Part of a small language model's weights.
Architecture: RMSNorm before each block, biases on query, key and value, tied embeddings.
Each number is 128 + 32 x the weight over its row's rms, rounded and kept within 0 to 255. Layers, rows and columns count from 0. Numbers have three digits each. The size before them is the row's rms in percent of the matrix's.

# layer 7 MLP gate, 512x384, rms 0.0438, rows 328-399, columns 192-255
106:094118187103117123113099152106082119172146099114122156103064136093128114128135093179121125113125110118159172092110178187139162123152137108108155133126193107129099140065131039116165118080114160
097:190102062119151131119117119079137145128136123132125118117119150137105098114116104170133055047114167176139132093143175109115113110131140126075166152113160123172185129144141175109081157141146118
099:104164119129106133202117122078156130171136084127092164166147102103112138128158122118083089153115119128153156150135168104157165146100124137120143153055105108166146184130177038088114110128139180
092:101114109143110104142142096102146151102146111145133121133128129123090112155117166104112147112041166172084089137158109184085081155140114124182116173128113068053132163146126114151085168133131130
102:147157095058100098148135142139077170150179124147125136136145151110144091056148123134085088088140141115143156124122121165098096097125110131125071116092154172122111117150087180104141122155107083
097:092130157117149163147126141117103078126094082092050115070155095110100152120071088196154139163192152120158136076159072119162064109158142145121123073102104104093081131143111113091118129124112100
096:189087152132100095082118080103142111098145074091171143117075127129142129131164102071183114132126170123134154102090154121096112102148179080145080199161145118127136097088104142136161134065131144
096:121183148150203077131157102120118169152141131122087168062080141100107096155104069115106127205057062092174165168091131143108099102125129160176197132105097127103121106150118116158202161127146150
108:140106120123147121129134104105172059131059111138091084067187158131114127086160128162139054144116081135131132146168121138161153179165082127110109118162140092087146098076095147177153148119105128
096:110111120085169073136110115167159147130113136128110144126127102142131089140171135174144098114084105049174172179133160101091198132112153126153148171148130095104184170128167124096140156150082129
096:160147140139160145156102180150098099128167115192113089098129150178117140100070113185094106126110114113133113095124145078112094182165070137121191075115121148110135082166115147111101120086217139
111:217082170124112143166072085110147137145099134168098143124122153151100172134098097107188104129152218080103168125128145080128095141075057172128139130124153113166195080111183108176183167166129169
101:135151205123124155083138099183153145172110082116137159066105161114161230146148104123111086165116187099087172121116189114123128137097213132133180076146161118163110150048134104149137143107078164
096:105106183107121109113100102111134093130162110157150047113128145073108141160114106155140128179096102138154107152141145139120172142135161099137148151113153148116178061113143093180078050180148131
093:130109132143086093139128127138126135127129118187105112147136190172084214108235089150109113062120110127133129131140149117114191108131146168110158129066136100105073109103102158167103151161138113
102:117186105099178097122074055128124135166190108140074159181080204082168141104119139140156076152146099134142076144129139130127112148138111103136119131142090104083115135160138119155166180186112133
108:124148120119168128095104134134131067088133065102143137102140169098113085085174111154133103094149158138081156150117179108129153114170058138100115082085140156120141121125125179168116107096146130
096:136108119109102095128109058144112088150132107148139135111148159107140059091169077107204128148093107155116104154037173134120163103129160118160138139133164170136147102115128095117175112127110115
082:177127125110164163142147088094148101202148105173121152167188120167189154150115157099165081165120157094158135076093154167115162162145097126151153119113134087118162094151087130110118045102144174
100:168208129177155129120153176184134159131108092134079185129129119094190185121080084143145058134134129078107056133124161087068141122126141075151061125165159157212109119171136100137129114094088098
099:110085113088135127132099137174116147117143150174099156160135089178183115151122122121145130105116158123124133161150171140197099148176128175185175158140125136152160163142126188142155116104088149
103:111111095076091107147135153140134165182132152139071136171108109088115087137098126134121164136098159154142084144123143093154140087092149132082078111097108087109149128150149132098106076133128071
106:148165158139132202142101119092179098117164120098103107084097160132143151173046151169088099173128160088159120139086171131111158123130089101134105162121082173149108056166052097132102168052123163
103:111137173144153173080136074135133121117102168132120109122137088125143155148114111167114129104151120131068075088112127052115143142146090137107125167104063158128126079149126089153075164166197158
098:146129113087098140136061151143124153092187150115141104116087141121115149134233097110099100146097143097094133119192126192132174126218117089204132132164131165131098113116208168076134104083121107
101:175156101160132135128041118147102129111188147088082147138148107122120053062136101097140138116126124134088107172140173111106151173128089143139130150133150088115167120119108096147073133157180157
104:162095157107149167166159140135166097159084179113138108114119141170139182142150120072113154181124101147110114097124151152133079121144066132095115214155111082110078111077083118156064132140171095
101:126114120063121054149144156123143104191183137117127137092149131167134109083141105160203108145114150189148091153162110092104069149183120159104104129141099143061123129123144113106081135152119169
094:094110148069136150131119198103122148138123170162122148177099072080105100152176132112134148101148073126129097166146112119156162134123140165112125131218195153177082109115120126108058106161062135
089:120146103161108070151145106117088111126165079088132093138173098124195165116100093143156128152125213054180143069187134171080127154098160089178089125132127139180119138187093137169096165139126197
098:143150145175077142165161144165055145162162115140122136077122174142127136093096148102126098166112145135047117111189139198138134108091164113123125056105102168139103155077185113129115157137081144
099:145155152086101150137144121126157116096159076138184169084102159111210183188141060087073123183176112133076097140125205107109161144149150159098163099116119157152102091161120162187133087100170151
096:148065113097126086098083055124143119148163194150097165154104136162119109125116140137031098122111111209099119086146112123124082119148121118169114124147146122122090133096139179131124123173096135
097:102116142103099118163110106125171113139067097084164138139111125116122137093158089126184093126106102156139135126113099159142146175095149126085079066149153156131114122105088047085156125056147176
104:134133175104125089164094132054126123120118112104091126127109130119121121094099131167117170125113081121175132166115160092162196144102090144089179092089165104132126055153134110175142151075144134
080:136169085085154078140098173130141144117119191122138087098132166108119137096115096140119089112119117161101133131198103136150102118129129103114164136146152131106173102127179143183141100113158194
101:157150155100148071156164113067085088033171190116103164195165168117078079057085106108136118150143154137128105150071129134158127113113064084116096180126069167134088210082136076145119166080115176
099:143150130096123113084165115132132173177134110146116141116121120105143144142149144169126134125150159144112143162171166058135149122111105080095086094112116094103028100153146154181118099134104096
096:106080124147186087097104088085134138123159168083129180110149175104110079120132108143142181117093114159123131111132152163105126101157111070126064137185107150119096141105123168115099096159143169
105:098082068090142085129102183135113087103130092170129168156181134132115086122133115143054138107141166105203113099140217117136112054142091154154124133148135117173153140105097083152107088176144144
106:141139204132131109134112105152123129139148148157133127122120108064196134105153110090116080171110100116114108141108187137060112129131140103120066152170103109087156096117120090133118100125108083
107:192146121152118114156099109208137143124150143110115147183092131050104161131105127212105076134100097092135209115088176117116139123109151108160085107152204089134088136144077077117115111157147186
093:142119124215195124120131124138107188164148122187088119109078149028122109121096133082105086135153142167095107134139117150122163119124124119102126190133142103154139079094141115140164136109177150
097:096082138171078103134132047112136117106141142137077110167073113164172121141137099153093176134085109102125141150162102119038141158074104058089133147097145141133105068127123180093123096148125131
098:190088134134157106145117190100171107119186141084155105153115165102153148164141208072094180161107137157119157136150113132145153103115109088141148170125128119104159108093068142128105170102065102
094:195126120063130166151123099081169084145138131069134110145154089121115099128156071156133153065173119133063066050124063064140119181160164179125073145165155135115144107145080167084112138150122166
094:124085150121155159158070156075134075104169102065207063132159134120130114107101184155148194149118174126131122158170196101107105126097147097090149165118123133112125140110172114184090133126170132
099:154140113140067120145105113218150167111144128093121149161146158094120129155177162110114103128077088147114140105131158141118070160159106127155086052153142100098142102135177136086134077121039099
105:102105144150129090189157122066103134146141125137106152131092087179097155118149065151131076120129101154127157163153096159117105107125157183113108107160151144093080073133140114244122164156147134
098:152159166119094083132117136099138114097117150115152094089105135154109112147099121064092086099109069133171142129066110102068129116054104066128115139191170152052097103087150095190123108133144112
094:075129123101203125108123105095156147171132152112123083117152139128133163142107124127109166071097140083146136129173082133126212082137157160125168145176104152157210137096106121186069103149175173
110:149113111128113167126111065173125069129146070107112174120134107113133128114139104102093046126114140129096173100150109029123098131109134121129146143110105136125240125165136141115090127066074081
100:130077122101144118084128181089143109121132129174161107118147136105159109122142150141171119091094138160103148083139127137144104139144118148091152142137143143135119109131139132151112124172196147
093:186117091166148117070103117139087181156148110174069121110085076126079158105116095142148153123054187169129118122126142159096139138083171124092096120140144134086164099147091157133099106123137107
096:160117123091147116105103112169135135101131141153141160128140118163152171070144157121133176131133167180105134098103126116189164157154082087110136144144157098127176161125139068086115114122076135
098:125129121164168163135185111113131189109142097150100159189066166156143167097113105109055196165152073084126161169149132065081161129127073102114099143086157093124129133156105157130156179132151143
111:150142128156146145109107115144138140125136138160189098110105156120171162157122054059109137141152150062114094139171149159134121173114130140200129131140148206174129102083130128183140095112186148
107:113140138098149145103090152113170120119171101157080127154108119131152092199144135121136117150122180156145111153103169125116117147100122132131105128127159108111148103159130154130149161067096167
097:138144088184135090126084158141186132178085132133108121153106110157136118146166125109097086120114097205148096107146142089038131125132147082116137135127100090148136124147126164161192188123103136
090:130137145125133130160123075179117139107126110130127109119140110118176151129171122135083121115107160101131100097106150176155095087154167106131100146120129165177148104142150105142139091118163113
096:122135024133125117137142085112151132175128138089141168070104100125150119176105186113143116097112149108144102164098165119133112173111175118089070162122071107092086136149090153181055126110060123
097:114132132111098147102067197148110151088166143097190130104107140145150117182143119174127110140146093137117146095174133120160150113199134201139165123115129122138139096125071105069082112100163199
098:113150145151122143163117126065126080136147157152143107110098108085084066164096134142137162172154101091132172162147098180072132140140107120108116184077107102150145147107155114111115159150121102
105:153154110161185126154096180111104123122179155082108163059066154140140074154201141135169161056167113168061135091155152156096125130139134095107143104125165103171138113138134110131132191135098135
100:163110136148152127135115121073149121097175138172140135118142133114123136130119164116095133079097120092110165131109133131105162132153168108128079133125135156118133165078076160108097136095061075
098:126124082102106149130093100178156094086133106110125140112063095113153105128173089148155118157119124089115092143120123078084085119085165147129122149179138135159118100093110109136171159088122144
096:117110154056106105070137111140130151093148142129141145065099134104092145096117070157072085155116109198159134113139171155144138173132049042161158127119171123064102182142099165108098125132076168
093:116150084072090119134148063153169079193143117109119140076105131161075121096075127171158173190139175112144100145115085084094115199155141126161115116155081120084094150080093147095145063063145164
095:160129177156129119106113160125203164109138120211150081099154099130116159149055126157151093152130112186143100136082129088115116118100205056139100119156148136129061088088120133207150134126108098
093:187099080129130156084162168133163117146139125124105192086115139111134130181087114148101142158142105150193165085122059129130229125137168193110147110097167132147135132125105184180147181142096140
102:131115177108101132099133167135157092080165091160140114122137161090175102152168066111130101078100124049082189109147165131114091164074111106140080176175171193163112094104072126137130114085110123
106:145128126126084131182145076193144099135122130118138083127098162102156156178112185179195110087128164108135110143168193185151090127113074123109099121145170149156072160116143078166167102093073125
# layer 7 MLP up, 512x384, rms 0.0445, rows 328-398, columns 192-255
104:142102156138149151114061134091123178098135129118183116146142150089137093109112117079174097136103114082122178109052127098080081065129113138178088148097126165076116136085118117095130109112135156
096:123190130058123138147144085015158156112106113117104172150140083119095121137047155124139133115102082147151162157111128110096138205074115163144151141166121076164170071174088100156191156143082223
107:158154106153156130183088173162196131132117084144039087130123173100106105167104096144111111151120195163151099095115123174161110058080126121160116147103111143049147171128074179115160124039105132
094:086096135177126067070148157111155121183128116146144192122098081104140058150127138111129088083178107149142121094178102068098093121098120152152139175134094058147084072126144077110092138129142125
099:161134094133141170163181113143082101084125122127142066135137085160148155117163106143108101124179164114114184108131113125115092104101157103137166159155073134138149134105094169106162162177133101
103:148174110198102142129098090090088075150096070146130113142167035134103128147170111109161107187117145124201120132109174082138099113097137165172149107106177095160080162079100133108156155151076184
100:088107119101112170164154117137178071164143179123109074094122175123095124163155175110149135137142081104143079148140160140180144161083138175142148147104187112157162173117099124143059161078159157
105:197085114156061160105116131179095124137129180099158134158159167157178134092144094105179136114145127148120114145071101144097118091156115088132108126137132087109128116161109095117098121081175123
110:121180185149095108098171132029136153134149171117103107191141119166181128133135113098103138093168094145147085135114133203088129134124086129151109175146134170098235144119078156128086154118160100
103:113109168137156130146100076148119137111129136142157148169122139113148149158111149117183120110151123074152178198121131080125174139126152092131146164155131117126134097142210133150152137177110127
097:139092117131133138145133141099127118161090126091097156104133149109176163108098101119082116031151097141126153033141177116100094161140142154109139108166148075131139144120071093180066176131114107
109:144116145113178138134085178154079120086133106136142090153076133148171112186143096140130091087117158131059177137150115150109158076125097036057096128173135154152049147135167124093161074159083088
099:141161083147113120119136142108125112136086164158074091064100160134186100099083161126107087137146170124127129107151104155105133125135137131104111138178147159100146148197164122125139133107118132
102:040110138145072101148077116101092104102091115167092128119126175090062093123121097163096107108151119091128140156132113120128135131138131081083129091118084128137167090152120082132147065114135144
090:172124131149135152126144155118094151188135078061097112103117235130102166163146129118073138073096156126157096146134146100157184116170123119096142122101161124158161119216249136109186113133110101
097:190116144128130134168100132110156119088126074128097110068147152085069079170165159108122190117122102096105130073137095094151073120130139132126146171207195181182080138068120167145135158092166104
105:137071118129112084187109132100143179134126089075104067139057139133139075097152093113097146138090099114123111075117145134110111072144056165169116128108136144141157170106176110132104106109082135
094:098132141122162131150132075063129153090109058129116138104064075121164165164109158106133121145073105161121107160181118164086159164179114167150164120144166141118144106149092163084153128124118103
099:098148118140115160044151097118136084109115123110131097111117137048076124151175144130091088135151081170135103179140178156096138126092183130118126158100186138071133079086118090161119095069100165
101:115124127067108129135148171149174134109153180122160095097170144139114165087207088077144159099159081112100097116097187115142104156126081153090158167182171120132124140126150141151174093078174125
100:111121126125136127189174131147148124172133096123119105174145111188169127184116113119058124141130133153134048140106093117116166130132090142159133043164167178128152084185130131146152141126118107
102:132124147219125123122145115116128091140139146071050157128148047101122130093096074170130122136130135149124118122129170127122181092152125120104148126068130091089108208142093128120076138115145133
101:139121092076112157098078155140091098152135097058110115127154070118165103106169060048137115160140130116177126102082135102164160133118185143126108123113123102127127148148122140113114105139142213
103:155186157133161157153109076102118110092129071144179106159129129165108124137112106148119030138083156133156166168159144090166089167122138057146064094115080149173170084096109140172163162113133172
100:166122118168138065098132073058132103129146134130106130128186129122128080118109099175136166179132117146135100116169210150117132112115093112122159106118076103171150182084130087103123033104060138
098:143072070115091174127158137127134156142160117080145138129087178069136132145198156080169135154099119160158091195130136111123117147097114144075129077073148120135153170153161182108175159093122110
099:106161124245154130129121072109127177135147085110139077196093148146084131156134168129161149137157155083120107104089122109101138143130147175123167100094134181126087067117100149166169151171163149
104:122069120076149128086079162148089079102086093067166125161112124067127134130181120113151164124182163116072165096126125147070146124159118141148107060118152122124160113175089100097083132142108130
098:094130162082138098168197165146174156156160149194083106139116152125131133123172097152136096187158126074098067074135080171174177093095182158060096090169197148127147138124124149159145175116162126
096:110091122116112094142107097101123094086125151127071075146055119140131156162167131223188102118158093167146122126177148169096117089120125111111078183150150109170145136177123125174076135150133168
099:089129117131158130149107122091116167093095173144106118131101077131081141117150111133143107200131102125123080094189111161203084050171097129134172121138079133078142089102096224225141120161120099
099:142094095149162067138116101145087141176180114090150155136156161149085143154167199123131137122127179122121090033115114089154108124097117143156058099112100155118161120129183163093113100149089112
105:115120128143150150146119048137114100188134143170151125112184147140111106122085140162189172109119134122106113158103151172119140142132102095135135138148120152179109164134154152177117138122128131
098:121144151070116115153164105134112128112143180128124123184184126114180131093165103085098088148131157183121139139126101090082111132135136147116108074113073138159107153182122156150084094126063129
103:156146113108133084122055155139120163163114103154101104149106106074110131153134075098147147150133138081098096171076064130165105149125130069130162168145122143078159102093090147206076085116106104
105:086100112166105127110188079167151144132135120154169188068165124109138147125192185064096095072117101123188124110167109109162134140062137122152119144128115115130128098122113120167129120095127132
106:101130146088147114100131096164107131147104087116119090092174167122166115107129152097155111184122039172109170151110119111101200106103117091099153117146146085135143123094104124175150081087101148
103:121147121160115139133114114167127153096144083143134141154183090086114098105155147105138073119103166103090146148101093103120132102077039119183092108098142145179133174162112110097145146125078146
103:088161180133125132168125118171143147089142059102074152138163105132129132153143191083115117088116103118127095148135056095136158080105112120129122102125122083123163137159087140124106112133110099
107:117157133170157135122110164080157099120107123097144187078101133065159158128147098141139089140107096171136138089146104077096118191143120108074132077113097160169112115145170131101107152101122189
099:175128127122102143120110075101155096183155127084153141132108124125159123097130088100105159194162153117157134125081102115074097092112147159093163074138143136125129174114138169082183144099120074
102:081152062157124189148143111126152155156126083167134121181078117125103187139105149114078141165180114132046154151139110105151079150109130127149089142070193110113127090138125123132130104109116094
099:163093119165164207121111149101111140124108101137159128128095116135118083113089154136131145198145148114132151193093161087204199113140152151114118086171149063146100207149059145102129131139135136
097:149161090183116216127100142153140133149105057167147152164175125124115139136162142140138097135139121142125074123185135155134130176076080159061132138141110132118075148176166114148145167160087166
098:177100215139142092134053139124164136087127083119153123089114139112156108060156101087157084137096099143104182079088192161109169109173088137089093157125163164103125068125104128113097100110158154
092:081148147160162110158153141119132159124131178103109139105153102141128120136124115166095124131106169168066125162170172076162148118094176171100088137081107164097098156100080165134134113137149128
095:165205127153135144105087114131150098142127128087102140113106124126124171152195137128148149145184114060058122108095083125112094116085122096132108118126101081147108134160120108057090153113082082
092:167142170110090175158129117160139190138125144150136113158140160160104147156120130151124142171127130130109235089121086171092153129160176132161156127122113109078116056129130105096160056144150116
102:095076157098170168163153127176116128174181147109091112142148088167152152120122129131177181138104148141120103117070155172143113123066083102116162149113173147092107213073079135097138173104086178
101:143141131171149056105078108143137144111102136122195117063095174154133128136090188086147115109141083147142058125147141158094123095082132158167176139142141098140100077155139130069139041170194152
099:061150089107094131121159108088109101068054122121047156185098139159128077141108096176122136144132079157074120156101138148156171114122182123112063111159058148127152170168113157187101143105097122
106:140139134174119086178103099165142171138173098151127135142078066195151154172100135094144129153160097167140119111105167125181113157123096119165148070135084177085136118118171126151154189121209139
096:169152168191131157165149188155135189164114164086128145155140131117121108152148099159081130126148098083120199098139132072122104133117151199133094158063101126140142092172095082092060078088114126
109:099065177134142176124108152173147090212107131087129096105098089130128184119174073164118105146144154154148143088164155139087149130135114134096183070111133198152080164102122083158070135159168112
102:203148216113130158075151162096099129110145171185143129111128140179144141155150143121128140122119079133162065094135174160110117148077140131082168141125162168127105106154115129187079136111075072
103:095134132114087158132162160121125156095149140136120132106070162107144100139107179144122104145114093122136044133171162164080124119093189121125160111101166129102163137126129158121093105112176165
108:103149108105144098147170145143161151131103144077060114118162093117120137080119092179129170087130096121096145108125135077121164169128117102102066083108079082199147115061128057134147142155113154
104:076128159125136090098123142146137141202108167099133121179162185168191112157148126108127143102153127148109088128072129110075123075173116105099133130135115099108097213117118140153095110076151162
095:084123140114079075118124117125069153158109147084113139118144141107085093102102130118092136116097077108141131136120142106086106146139134072108067162135165116153122111106123098162180127190144133
108:207092110114176196166075121134105123198129156182153112132138127114123099155106184121139211123147118119192125140119124147137118095079111189151154074118132151108127163108126133148078169184128090
093:128123144107170136114174156160179140194114176131118169121127119115109145126151141203086073110165103104127182108138056134105138095139101162107128081098138148173114142147124193174125169128127072
105:137105118121141095097105131099220076128102146091132147136158150118114122099138096110128116115162125181135130154048134127112168123161119132149057117142162114130172099062112159121103128151123115
097:205129118118138095146166105122131126106138152128071079113106127099114184129115171093114138174104111087122134210133134118091173158105118078097132131169152167114113094094089178133202096078155158
102:127168111196116161132158122142179154131148102161116101081122105119218110121096119115077103176131104138104114139122124084067124117137187141115124119124101107062117093133092177162134143124120166
110:128107089110127143107145102106193099138150176166119116092150200162127132086135068102152122143122135193081184169134115140132139139185156078158179142119099186146092082124103132122131091085098153
098:189142144065170150111165126066113143144149104110130107132117108117120154075115172180183147157129145161147160120182081125183102173183174160106107150124116132115125084082114106082133128143106113
101:149119140129167123174114164111129096140127104074065158128100149168115162127141068120173147137122159123157077102052154115119107147071170165083143106098149170129135134079136156135113158157130091
105:115124102139126152141098133103080129143171116127156110118102105197118139106116089123131122107120110117137100085159071096164140146128142163136115135130115086185158110097071154130094193100104134
096:150106073114131180113160096146168150188151136088093116132186127183105151095195148172184145092072141189139114158086116158109061114161112142129090184097154095158111193131126199109097089186119155
101:100142133128132074105157087158133115098144163053104164154164121080150095173202148149135116157138144152154129134120102108095128106152135129031097124145167125090153108128145128146104166173149121
097:118163149132091156111120156100138094124116132172156093115135134144118127146122086122130147158138094146100133206109094077128178142139113147132187197143094184090180099121088152166103122128097155
# layer 7 MLP down (transposed), 512x384, rms 0.0441, rows 328-398, columns 192-255
101:092080147078134132144073142103157167164092079136086110146118116120157112185129135196121128096101126073130171077091158193168112101078159105122141073161117119109096147129106097129151096108138161
097:111135043165081161132124164143120160069079141089085140149113055127112142117128171135142113136152143105153157106144054120125111113116160090148114131157148163109080085105110154086179182087120137
109:110170092118182132113144130046152126126143141124126130099182176136061121133096160108112151129120149134176149107123082112130149138112110176175144194163108137139185147119131152069107114095164109
099:115130218151165101098112105131108124135080140175177154126087138097116092172078095138100197156177087113149138054095157119160162109144118102106169041148087152126150068094143098102108122085113156
101:084121128184167114127124134079193133131129142120083191104151113122155121118112139171112136124055065147153113126101150116103097154133135134090106148094090103114097210131112055177102104154093134
094:167075141153121131180110110105115160166133163142121116116126115136122168153098118138104161115030106097105167110116149141122205166107123124137076110110121132158105087121072123131100114126143198
098:138155108146088206194099067138096138100104084108112125098080157155129100153134194102109080114127152121111099166079138122126134196123133215119184120154080133152130125125180086102117136159092082
102:160128125069095144114111144120102064102171166118162118160115147132136160118158057166152125101137160169083137203099130152084171034161138107153164068081139117076135211127087171151108141091152111
114:110200173139129075139131108107152133107178119178144162096130125142113121124131126082108109105118072139106101099184118171090139144151075107104133117146118157136178123120154104098121163139105159
088:104127095153135130142159174123061155141120144116143143107118123089135109119099132106161121171131119047151072149125133163166102165082101133103103121152108086110120105159092103120094112125103085
101:115144126058143121163135176074104159106101147140062087136107129146152146148121100137114093113140121145175061183110167068054184118144106094103156091161172148096153117131172105172169193130077141
108:218099132096135124159157142132090145128151045153081173159117163115125123143150136119101072120162137139111163089077156132139155094136136075099116130113142101118131106124212099155138189170127103
101:147189160148156125152109119180070103141145105184095124144154078133167146120147089142112098142084112106121099144106151092166167134151152120099178125184070105095134113115102082077144186139136187
104:147094162156136105111090130179054137151108180102150133112079170087079116096129187165132151146098143189147106117154106129113174127096163093102118108136092139159164072124141131151073100152139107
095:136139138117108099111104149063131123140110116213151115101131126130113099148139140105112141136136159141163071176155109077056125140103120132178148127132101116122087102110076136151118036140078203
098:115099093169102120151077102094126177155143122106109084117144163135180115164131158159152129095066125137160156085095113179150146095164103179117197147154085133150155069124101101144141079120160095
106:219155121092141144144060142101098164104130130132196129081083184104109047133120116104166137135010136108125139119122032099151162114110114104138151158205137135122117168129115089101141133146080100
096:144153158120170123087163134116139123127168095148096150167167143095139129115132166139133143154210147168109175077114127094095125146151114152089057132122215116179124157166096151113168136103152118
099:124158114111097127145142081099134081106110112100098106087143149084125165106152233102079134131206104124089116165150165127140161084055132191077083141130130148117134089128136154145180141115108084
100:146196122113132130096120147092162151114133096033115111175144195179132131077136128136109141150145141120158164147101113204234075127136141121084137142113144159155120180055110131139098166141102130
107:093060150109161149139094151147161190170097142155102133130104121109189086153120122131092134103095124084105096147134140180159200144093158137132163132182152149132077123085139173130181158153080120
103:078144124119110159088107175150172124139137141116194163100116125089135162157127138084119147150150161125101102189119120150162147078122111097186194152165154123104147097113097151149055113144123146
103:153160064134156107178088139087157112140118113124111072086136136189135149083192099125045125134128141104169110148124172115065163153135172173102185109132122136137121141177139131114092084141091168
104:180198121118160227134078121153095129035106117139172162156114090141132122157197135124123048140045142121102161162128157132105093178122074119127140128136140104152138139127128070103179154159209104
099:138107094124125147095129111104131095120041169077117155130145164124129122122137065139100177125076132161101149086103118046147127116079152153163115149176104127159132124108074150137158110135122140
102:162097049072184162115186166148130122171124159109172152104168106107086172149163127111151100138095152120115118107063103168168124088107201117117118151132057143162137105123135182101104140123139148
091:144117113129143118138128072166137113140106049138115196143102159131146146194148112108146115093123100149101154111150153077124124101111130140114123156106108155156127134109120136177122092134177068
101:189102083114120125091155141089104142146109092154117137137120081102098070120124141138102163140193101145137110095115088096119154096135116100119067136147150176146235161166115110149130162135128110
102:115064130130092124186114172164149121129192139139118095174160129125121178159213101153151115152143105119137146116083079168112109089134109135155117116152137108140058098068136143090191135179128159
100:183115052136123165179106122090101139131094039131124131126130091155110124100142113165106129110102132139095111166180157134084170141152131063147121080148136145119135235113135129147155176121116116
102:148109136127103124200121119134093119178150129146114126130154093125080141148161137190161144135077080091135120143152111159132077096079157151187109102093128127118088088146184123158107109138118127
099:174112180122061147072172092182167138082128100133162126148157083119103103121120117069081080137160110062099153137122163090159172123151128096082177149117138168113135109133149159105113108087132129
093:126200138138112112065136128117115205198098127134112137150143165133157114105115122131152168136161125099128118094093122094124128142168149118084110146134158118149089101130163136144119118116193165
100:169068165103191177110121163105131097117094144117110076156152186090132190093128132145107096084179120123121129135129138089130103156120151133117127144157133095157125108108164143137096152133138115
106:093097138175122139166124147048168148120137124139138138126151114161100107106132109136119168171197163156133077169117114195156105138107119127146189133174114139097189182059127200138117120162111113
105:150077178166146145147186130157142159147145087129122160118149116140153145152140123119112108121174150109153083098081150140130082126084141138148115151105133136108098129131117113135123155095143065
104:138115094115098091126109073186084142163161087156132144081143144147173056142075171157150090172064044104084127129155136119129144051152173109151176134147093148117146170086130090148149109127143121
105:103097108113109126109081111129145158117082089106119167195120108158123139107142162073087072141016161146106177118122127105124161152114106140094182178156133107113129150129085177162098172156079198
106:141162108122125134138133127120130145119158183135182065085135077095099113132157129087113124115154126138129105113118090079118054122118118086118115127198142108121100127180068107161133112103099108
113:130173152130111136134137096141128178118165204111149114100147136107160165134120157175148142170181061114083104147071059156154135170131129101097170187115124069123090067146160176128117113102115070
103:112117101085128129132163158129118144111131114070153125128137102159075128142132108061111162067095169086151148132179125116087153078069145169150117142111167164157173148069084169119170200145122125
106:116143065177104189167084092126153103153157166166102178122128178090102112150114180148163060146109180045123183183125155190133114113135118083126150072114135119146140089078120142202116137102157154
096:121138105147074124146064127094126098101132116141096127109137110106104130118114146169125165111098123084149164078086137134143083104109116145140132115163112063073089112109149146134134064122071166
101:078130142091119132089115164160166068118125163099118102140144128115109090183125127051030085114102110147100153092139104131119081165132089106085134112108055108119189106187140075193103085170145104
101:122100106095091123156088106111132087076173133107073165147214166134100079078149194090080092160119157129071148072111115157122145103183182110103131129089146124175153115098120170188113150139098095
092:075121156117181116107154133113116064187072088153112144142120182153170095129125077129120154084205135107131147143097155104207121179089110100116176110165096115101158098116128047126118199089143154
102:123198180116149132154105116100115131136104131092180136143102146140119209109171085154180104118149098115070128069083151113142147117080114103090159165073161114175134110168105176087118096097127137
094:140149136150152112138098117067146166135166186079141074104125086136136084159120137103111152155183173120175137152113103124141104115214098098156113107163154075121086177161141111138128041110097161
097:170126130161114155095189118148108129110129122117134144131175108128099107171115104107120148145061095110154109058161123114138129119129114099159125096096083166141152169114080127089146131076100108
096:197138213167103100147111149175121127137084104142145095102157144119137129184064126130102075161163156095101148100125099136125149145031087112136131096110176102165142124168117117143117077142131146
101:115156087131142092183144187114073146117132137149113102119109130152131131127106154114157158149123130135130119128140115122132092189072148104110127127142157159173143184171115090180078168104071148
107:184177144185144099192136157159072083108068086106144117146107115177112116119116118126117102091117133136098137170099048148146143143130132134175147148122151179176156082155212126130170135116178106
090:097145145122087108109112101085088105056104138123049125121096131094152143091129171098133107147067150131153134102169182094122141118126110147138121105158165140156120129156181141127123152203143140
107:118147098105136161121126127193151130128112149083118103085147119109193132133049099094107154114071168151157186077135139150169121111082092172100109112107138101106135093113122106129076135102203161
103:101109181119113137091076089094110164105172149123090112176092111121154147127114127151137149103126076123125171101154134120171137119000143107093099148099127110152054122180060105217114151070134096
101:192115160152160121078106159116160106131152156179130155090122143191116172122074090120144150102183134103143184099172143172195154140161172181110132074100068085171124134133095075144188110122126123
097:204107114089151153130085180113085166085138119133141124136136102133090153116196115160122070126134097171173123101123155128131120146169147126149141106095134084129131166144158111108121103136124147
108:161152133128142067142072166137100147189095121090103091185118137047119112123029061076177139114138131161080098126134107105115118106139119145131105129147083163080135144141153130176157169124135141
099:138123176128134096105129107142081137139081154127166092161114126159149105134136138104141102101116133140077153135103126105120113213123146108069172168140132073111136141172155130111116144088136163
108:159096144131153176173147108117112186123091136113125149094125114136107124141123154118098172078115154107124164162149115070142130141126123132150080080115135140160159143083148153154152120125151075
097:149148071166056167123131115125136154156103092128124078155149114124173139101134135124152123149216159177078111144152165127135103169115141104112118126141130116103082133157130104131156109159144125
103:132122087158160128131117170096140066126134116133065071139115185107104177102143097113109197133071131180112112128124092139085078059112117137115137167139183111095153102093149189165161162173130113
098:189168111101166120116094097109114096115127131136055139110067155123115141180174122110126172148192103111113106150090131170127079169110105174040103202122081105215158161113080130165127145099186150
103:126111147194081086073153109122175140103169121090181147129164108107114118154108106102172200115120124122100120128094135099133087148098071152137131136142088131158181124080128156140098117174171197
112:109093155070142159180117186145135088070163105144181132116157146135148120136155093109141142173177097164140168101120157135132123080188136066150152159167115144168117115127173136160078132117155145
099:126194117186128139146136109126168116135118118089138118175205168151067155138131174118122162163179155129166110148106081096101127118131141137133122122116064163065195084110109137127154133117074141
104:173173155090112172233167112102175138093105152112114094110149123095084104139106081151068049136148191104092146125098164119132133167045158100176129106131090123117141160143128116087099105142128154
101:070116089113118110149136166125086089164127126145154119074072113190148169152132131157149122146171160101129106085102130124172125143132140185129136096096091159191131156169109170169101127118132132
102:083144111134108159102120131133147118101125153101114096153158141149129127174132146190112124149163103144130070139192153153094091126150106077096157130165089138154114146186052141065114151119130100
102:115093140116138134088173121156067152107113102200144072168142136131149135144150077161113143105133115144170130116161091126149156103123107179090170121165112103189094151146095087110103155112204105
098:103053151110112174154132135129095120092121133187148124193135141096130127181118141095107128138149108106144134250115117120077125131121094091140161133191069158127169095105144083104101148118076171